Weights of a small transformer language model: vocabulary 4096, 17.5M parameters.
Each number is 500 + 40 x the weight over its row's rms, rounded and kept within 0 to 999. Layers, rows and columns count from 0. Numbers have three digits each. The size before them is the row's rms in percent of the matrix's.

# layer 6 MLP up, 1024x384, rms 0.0706, rows 543-559, columns 128-255
100:530501508553564496578569488448429488479433560489534539520465523519556476500466499478527540481492458519456443502514487548460419500488485543480523456475551531540488464509488532481469534559468546558463539481473538502569481533529501536475372476493497509495524455556508488431556507487482398528463446511484482497464522451521561548518474523477388543421487470421497466423499539553466445498496
103:616518483538564455522416543490522526497515515525499493472533491460554526568405445535511417492477567504518500429525514515458415524481504426553541527455490485428479583535520494498565465513552495563535458527531460455503479475484538551520478374518479498465449491487431490464491485477481530487514471549529522479482484525510518504460471499520511562411539560479521538623464501441539482495558
102:511551462604494493549498541431536476565569477456481468479501415450482489487475467542520497515391510585477506491444463460465421546506410500514395462488532497464513539551596505504545501518436452475579518562478468457590506506500535447517551503469503561615518468436561466528509487535498472445456555548549520487510492383535494383517452490507512493501481515514496468493497481528517426433468
094:525436505484456484478563486488495533465516499491478484585461453444572486531393537428424463457557514499518580461522524529457474541544493483491551427473497467487574455439469504451493450483430417415479454473531523498459531549506473512515547446481509550560516500572527457466463502535549537484495485518525512496490516525530553489424537559450486501455511510528513525536515528439511491518435
134:558563504447576526456532486543508497514496449474559513491539530485493538449581492510557444498524482503422427527481468531499493477482547536499608532490475525478428449526563498504513469465506530469528412564508546448481534452562520570488446488584539501511458512555453483448442439497462540536506546485436558494538578546508440511449495453549480471466535480531513457506537470504492533544508
102:464504463531457499501500549471440447441500511482471501498490485465495521485494493516504542415447411486464504431491607538527487470431520445400485495557413502446531523546470503505478523534507549554472522424561533548514511464501498471541605561536539499430463534438500520449522536464505540476520517474440509484489508612532473542548481467565461504492510472475533464494523467524514546465510
091:468465507507531548460594436518458458476498488486454526470499543571458428524509499552456503554469553506424474564489576536456534451493520546566457497470520533485489488458497584519526488471519504503453493474479510536489508498532446455515592509494427457564503578511534585532496428437456492517545497548439467486528411548521451495489518484546557465507476455494539535507477451497465496551567
097:467479578486484516480532513499511542570524555460508530464498485440488470465484464504517484469471418433510508509504546535504510472471494488468414424544590476502461475503494483448461506488455491477492542468371502519492491448566452528563561529447506429476540556455475527586507515511460477495531523550501491527450473481564496495518534544543554476521525514566501481519525472536427470566509
097:488514391439485496499534507511516522492531477495480486536520526488541547481459527469507489448520513525395539533499542433528486504500536540525558442492534511462537472438484503446532468502516523459516459541512481558529489493493466499527488496526558523523523498474493454507470486455499523525492464502481580466483531524518539493485512506401562497472471507533493525527522516515458490436513
101:499537461606567456450518484501478554531489479444497468512513523510556454511488437567510571437515456448479480495519575498468502515490438451464515554419520503463494486490492503520477491527463465437543500486520534456535538532522391465454432527498531481499524494538490469444510493558477527595512457469487455550468535492461560518508517486502463492473520477484511452529529538485515534506481
104:535454458522477453434437527578526477450510518537413532537485481530537556484501522520424468480546511483567463493522579488481456462451498541492504522555484512502480466459547461517460437509457544453534521470508373546479476610516491521517539499510512489534475468487473438457483501459524505474445538501535527528570598416525480507501468454500522499541539542532568458476498539504479441486468
095:509482505450473501467453504455513487560544493528493519444512557429544440564466561467473553555476513526454497411477470580537526476432456483504499430539533409533472452489523521476471540505547505452570458487560509510514512528498467531517431549577505490524522494471504442474512590505504523561568479532481488508479470504514553475521476565516500538446481499507455526520538496510445523479509
103:473489496484536465516477523500482514471517495483529413451521544535484496500412516492547518483509512470566514543484415544532397454548490450521521507528465418442490527506538455435460441499462553438509464510428600493515475499535462494492475491483453416504505518575479468568505557465517538453468560555495502482477543550494543550484480515557499508443511471397489496539545600472465529523481
099:471479490463552533419500517510464468500506520526489532498477549494539507521432480534526469453515454600558530512565462411498488539503486556563543482474442518482471509518553499446481565478530489569496425477496472582465488527529422513457531555438434495524489535496426611492510531474475504526431520505501399490486490469535499489471545558457532548559500522444504478534465447509518530537408
098:461423547483442538595461465499502486540539494468465516454462521502520498483533532509487530481521514577521480491458508476513453525442572495469523494476482519449445477430576448519504493464547516490483488473538475539548482521572517545572509492435468474563528494528530492439496466540493509442472523481393444488502516532495460505437435558504564413553534498454535544470495559470477477475493
101:485527482510429603508551412527508512518459471514502494576492467481493494495462469511644498502505522441463545509404549488501458535476494502567561539433550525453540476514547554570475437446576475509492496553490446464504473541528505455448508527486556491451501578569515517429473531505483424442536569482487499456509497507452436549502453511571530479606517507522476489483501480508464458532515
094:524455451502526499534496528559487436594464450454472497583508577541476557584461481491474487463515472432428479454582490527439583485473476594488495446530492422487548466507462477504568469477564550460465538509507486487561522504442529488504500501523510435563444490496556518542444479460544489461472456562591523514453476450559542487479475512503566513517448529510458488482552487471557483503492
# layer 6 MLP down (transposed), 1024x384, rms 0.103, rows 543-559, columns 128-255
105:485471421401457433502496456378540480540467483458456499513557460481464463419457459580484507486523492427492510558508485478461488521469472554498459558490502464514522522491498506511509504504513527557555485503538452471445580542552469448472489479457452505527499414508480447525520434559497528491542574500475430488457482557532487537540526429438497535482492463475503493490500465530517530514490
101:543481493516397525493527479501451565559505486468458480473458494471582494495549515565516529526460471475459507524478514490454486486510439451532490477415523536486502578509493464599503481484431506440539393432419528432454454455451556486504552491571477530490539486537507532485533509439538543547548535506595495500508455510497372509438509459500467457507508538439465498524475495604444423448438
101:453517492491518542487470532445489573479493491429442447538453482386509544457460502500469416447440447421471521427421464475477485510481535495465490561533532525547504481468451430423498437455440494441449488543525447537548489425540513463516461486533466459524546498455521514506429477554440481461503516498439560515495465486483434442477510504586468491505481579500488501522501521448515506516518
101:507510592484517589457493464570492464513473432489524480431492502494514478467500436501519585513514449487464426472423563436508486502508507448568488494502500543497457450560474543522490596539487494471482543526491540523523521443434547517467536486516541480492451471551545513539551544520514470421532537520505558486531482492431499522475527441498497473521609526526487448487524432500445503574414
119:504558481502526506453511561574489479542519547511553428470490464496478452432482439449514459561541506511451485641561510480530472539559482499504564477492517552474446460540515538533534557472504444529492508538447573450453581506536480494561446545492494490420478483486480511487448478439422568487470572450499569485425564505507452478462479523512450446505539509523502593554525506464465562509552
105:493492513570501522548522451507510446512458427534490529495510446472446458515513465536473501488496478470544530424511463488524511573494491530473491431477528469651544527581553541546528510518472467501509481545533510458442485522557394598492511454479469501530472488474526536439460481472448514578537433500550536508504432512433504448487516481485480567525440543499474516567564479515471540455547
102:576545568542505533490498567592449467574524456576467446551494465443491473510498395503556497524512435498495506500478523455544540553560509507489571547509571509489488513493452480520427505489529453502507505443472446487476475470484475540533441509508570493479528534553514448489474517479526475416495521513463610562502460508534531517560527537493466519516555467559476570520541519493502431443511
094:476496522480498484511571486551523489485557474554489484537479589476476476532526544509526447531518516440445494448619474512499558463447506474466499466507454565451481517612526484527502505463507568505573520498493524442472530463492534483481497473506459546537439490579501502478482457478564578522511526410526605521520505497485580500504499460435478549505501501512513583542486466468524499433512
090:472476494428525518537537531464436495524549527495545539534463516458512523480554513446511505417477497441590529477541412513466506505452508465499486477470508496412478473550506459557518478496566532501541471496457475576478565454470475498524509476484492475499542588543502514505508552443516480515488428478533533525469520503467473500504461493526513441526545568501499584400420537501470529574483
104:452518486562491540456531579497479470387500511545496509556514442475538529446526477447467493543452522540447521466519428507468515518541494501497526445511538559524562530528466492493459495527529454445482475570507559510468482561536536472500491462516548486466606484526422574519505480530551467540536481427471503516465524481621571535561526491511436480438494525553496466482463439495459495465519
101:546398532510498410518471436506514543531499503492498509407534471529471511449500488491437485480521513409506440505542588521607505585519490516454468533453445553504525517424514418456459440495496484446446524505517468467484490432479495525556525499459516532577487582531490517557486516495429559472507557514568532530497519476455482482499500550479546528533431525473533509449523486472496555465494
105:523498394472488501496518531462483489546471527533543485504519519521406524450481515476510434479479456506478454476487542437453424496475476517482494503509502475560556518513476506532541485508439469476483539573501469453543535529455470466420486386503531505477512488462532500552459485459508479510536524479545492567500474532448420466493469437527530470572543522540517460459449467422504459454545
104:529532530417503517494423488502438451512493509508445529476525501525500534540544530464452396512517482494450521559526542484538472615450429536504490475461511519494502510486516510483495541490488449486434510524454547614540553457486527479500445525476448524534453529471462419449496535541544496556419493474484539479571504487511470428541538509557517462476536558544500528548478538511502508526484
101:547516430536540459538448490436511482531526569464557531579531511460539496479552514502499501483522439507536475536487489550510561457606473490517537477477451470570452549441531548439516478475546488452526466522552408486468452509476473479444494457508513491427501450505427452414458501547471473575526478465468571527516541501463451547453456492478406473573449489437499442528501509458482518524517
102:493473537522528528507468468450462466515475540522488543523527413485582478504522457593498482469453500468543436500467486478498468508540530503496458527544473490532516506495464460547470493488446504476620488573473529588510544509506506500481496590520524423555500479453502513480541489544508448535540423566467459467543543510535501563504472474488526555522479606476517570451548450531514454428501
107:475556463540464380520488492376526499523512477474503476549510496552457465439485510579481520480472482496545482465533452492510441432577496457570439437516460463483546472470518462469466605568486460479547596527464505496469511490514515628540505524516511525460479539513466484494543524433468483510528483526562524533398477444506560470544493465494529527490474517466508555498490522509534500533449
095:502523443454474471503516506445485548465510516482534439488490473542467449487503495478497597464512572508561524501517406473473423447541523543550438485463519497538418553451485477525539467486538411563490435414426483541477572556416486471527522517426430519360462426503477524442441484492480471480548491540468468524554499512478467515528484498501464525439513464496510480544476482528496482499471
# layer 6 MLP gate, 1024x384, rms 0.0664, rows 544-560, columns 128-255
100:550477461491478472467483537470543478420457518469448481553485500425498489466523495500547442466425518537447525488578478473528427501432472497526506544534572507477474472553544522526489429444401515506555580399516453512527499520508473519505544421470464463528452456393435540467473525493501498463518488443477457492558514494479497489508629435434486562470537483450554490588509492490584463534483
102:564521465553507467545462527533544570452469526457494489529500545502537546560497476506482482489465517456516512506579518513579420491583492507428521525491478514534450493455589500489476505545484549495468496423500501556384487570513425476506477514502491512485501396455472448451426490484453533574607547548454554515507520573454477511469475518565472473465472523474489559441506525527503437531481
098:467467489520518496464489497541449490583528466509521531529456500467568530452542509486478457502489484498493494466508530435446466492419528414463512559538507418533518524506549520558541503538507495528553488520525464549458451451490524454524572500454522464558554506457476492464537437490468469508512468556498567433567474439552508521545568468520518513507515469531499559448462550526467541539520
127:428515453497475511499508452414481474462456503548478494484413510530510548531517513498496563492478567535521581566491525544524597428517481538486466531431481465501575525462464495518574388518471529527479513500527498519504498499488504433460525475569447533528485523466464503535561485486545520490480432468534488450500532516518569487533468409501551452545518496474492512565462509492461508472552
104:526464530475546490457549525518466521524491492497473524473522444486529416496445511450485554504489464505568596555500524563505505469452547504454434495491492431519542492433502546553400515433463517516544547551475521568456562536485533461472538473460481532563503560496513486431503525516367526536503507492515458541445486488532450523492496502514488519507509472595473476492498493520470496548496
098:484498506552498518479501506482491459534477498564520423542491437543472506487543439442557508451518425532479455536411569409568444474577422554511535521515562485535458454526545451509488505458511521466525547466519507471526462457514446581503385510545503467462506609564473447555521602503543489510464524582558575535472470509467471487514513552513503532552546442499481582533558521451487453531534
098:477465437467551445525436455460430478493478502478508516558493523525530479532435485508457504434468483498456595484458484481512473444454472469513563531447515436496469489411530469513444464505580477509421483512516542511534532494500511514574498582551589466496538524459533518532485514511432554453453468602526530436449421498524443472512516507533476498536515513520480510502530457529510537526470
098:501516539601432488524506485468563456550476541490516476422474529421484523519475495538552525462520549476504524517535526469542432558497458526489471514499505432445547487487507490484450539494487457487464477466390436520511523474493521463522539475452447498474488496487445519548528491501408464428533518511565450449524476490573483531524545513458484457467510466496457515444526481457541455553490
103:534490567488431506474393493556509522477459458588557510474428535514493528506468506463457532531515448496477532492554489437497531491512526592534523508515501520501418536438433545504492549522508461550482535472462529470549518426489528521492479535464530518507508533523496510448515509471535477551440504498531487548507554524539483498497501471545578515466478499473487509543475493474542464454517
100:461558532524512488484490513457533483569569514453502530467528549388512489444505523474533535466479524499472500557496559511463506565528435461488526533487512501495503529494501517477530504451523431522457474425481471477501495481556487456525517494516473515567473434489550575525506512502444466529557453507515545468444511529513502513546458587513519534506527571524515475459441461539437444506543
097:504498513501496555486457532418504475427466513489476546520497524497465494472499495428445501467497529464570523545490554483450441515512483494552450455573463538467560539472456514472582479505577521491448516535461507466481469534477527457569550511458478460421504498505499448509534538516406464530483514560487522520460524538530497499555533434514473492441478459458487521513416434571478511528633
107:483517475478421583486499511497428511491502374519501483475497471543457508573489514515515556493505452499439438524469458548483430522533418502439527486494506509451444539504593496498505497493472535480508504526553476552536496551459447558520513437548486520544495538553439455458467543483490520507532512489439482418549543435458525498472467519544450454525491543421511515501459487484483490527485
104:510527546481513504428522493409557459515475469471536557530459542421523536511449497428533518518485511457447562500457466481443500484472498563560489510461496561484474600534551497509560477469480514508511496527482535529468487522467476573548468494481497497512555489500473583417522455538519456555505477497480539488446524441476379485468586514547469539515437477461435577495526517520460547544511
099:468450572524508513449528511552459448477471488520500507586442485457462444527468492437486492508497504464514525455467526484528462509588523459453481487581500534476588512539426593569518449538470549483567479566489482500432431569513471476463549513549520431500447459518524513439524605490500489552458584498579582520442517567561549512508534429584393455486455482505455500474578499498463495497553
101:465559465417457459523457507628458499518514498479486581527470499502542504497519456539554513534469566509502411579509512501474485569562551516521504514440476455491542486538500553527494470482554553499480549497535452502492435505546506486503549506521554547481420493541582514501514453481485506525434484497560551446557501480485421529550476511531540488572486464567499485529526518575491501437492
092:494509507548561424489490512474524456500447524592443444524534519520481488450541484495455446503492551500568463523548459531487527501547510498451572463614495485463522480499499583510482534578516550505506483503476481427516510461530536393510465471460518476432474479451516503548469398483476498440455585458520411464501578469469512486519443504555473539552487559475550454589533448451517569544518
099:493499463496464543492539563462496471548472537523485481593536484502553534533514486518484571553513500509468565387493470592458435516503504519538507467499501483517502503537467513505483477445446557535497491563523579483526533511468486507505461462510490485450435479531482518503439479484534492499540489529442537455468524520530545447503527467492509499456480576520550483541492512443532455573393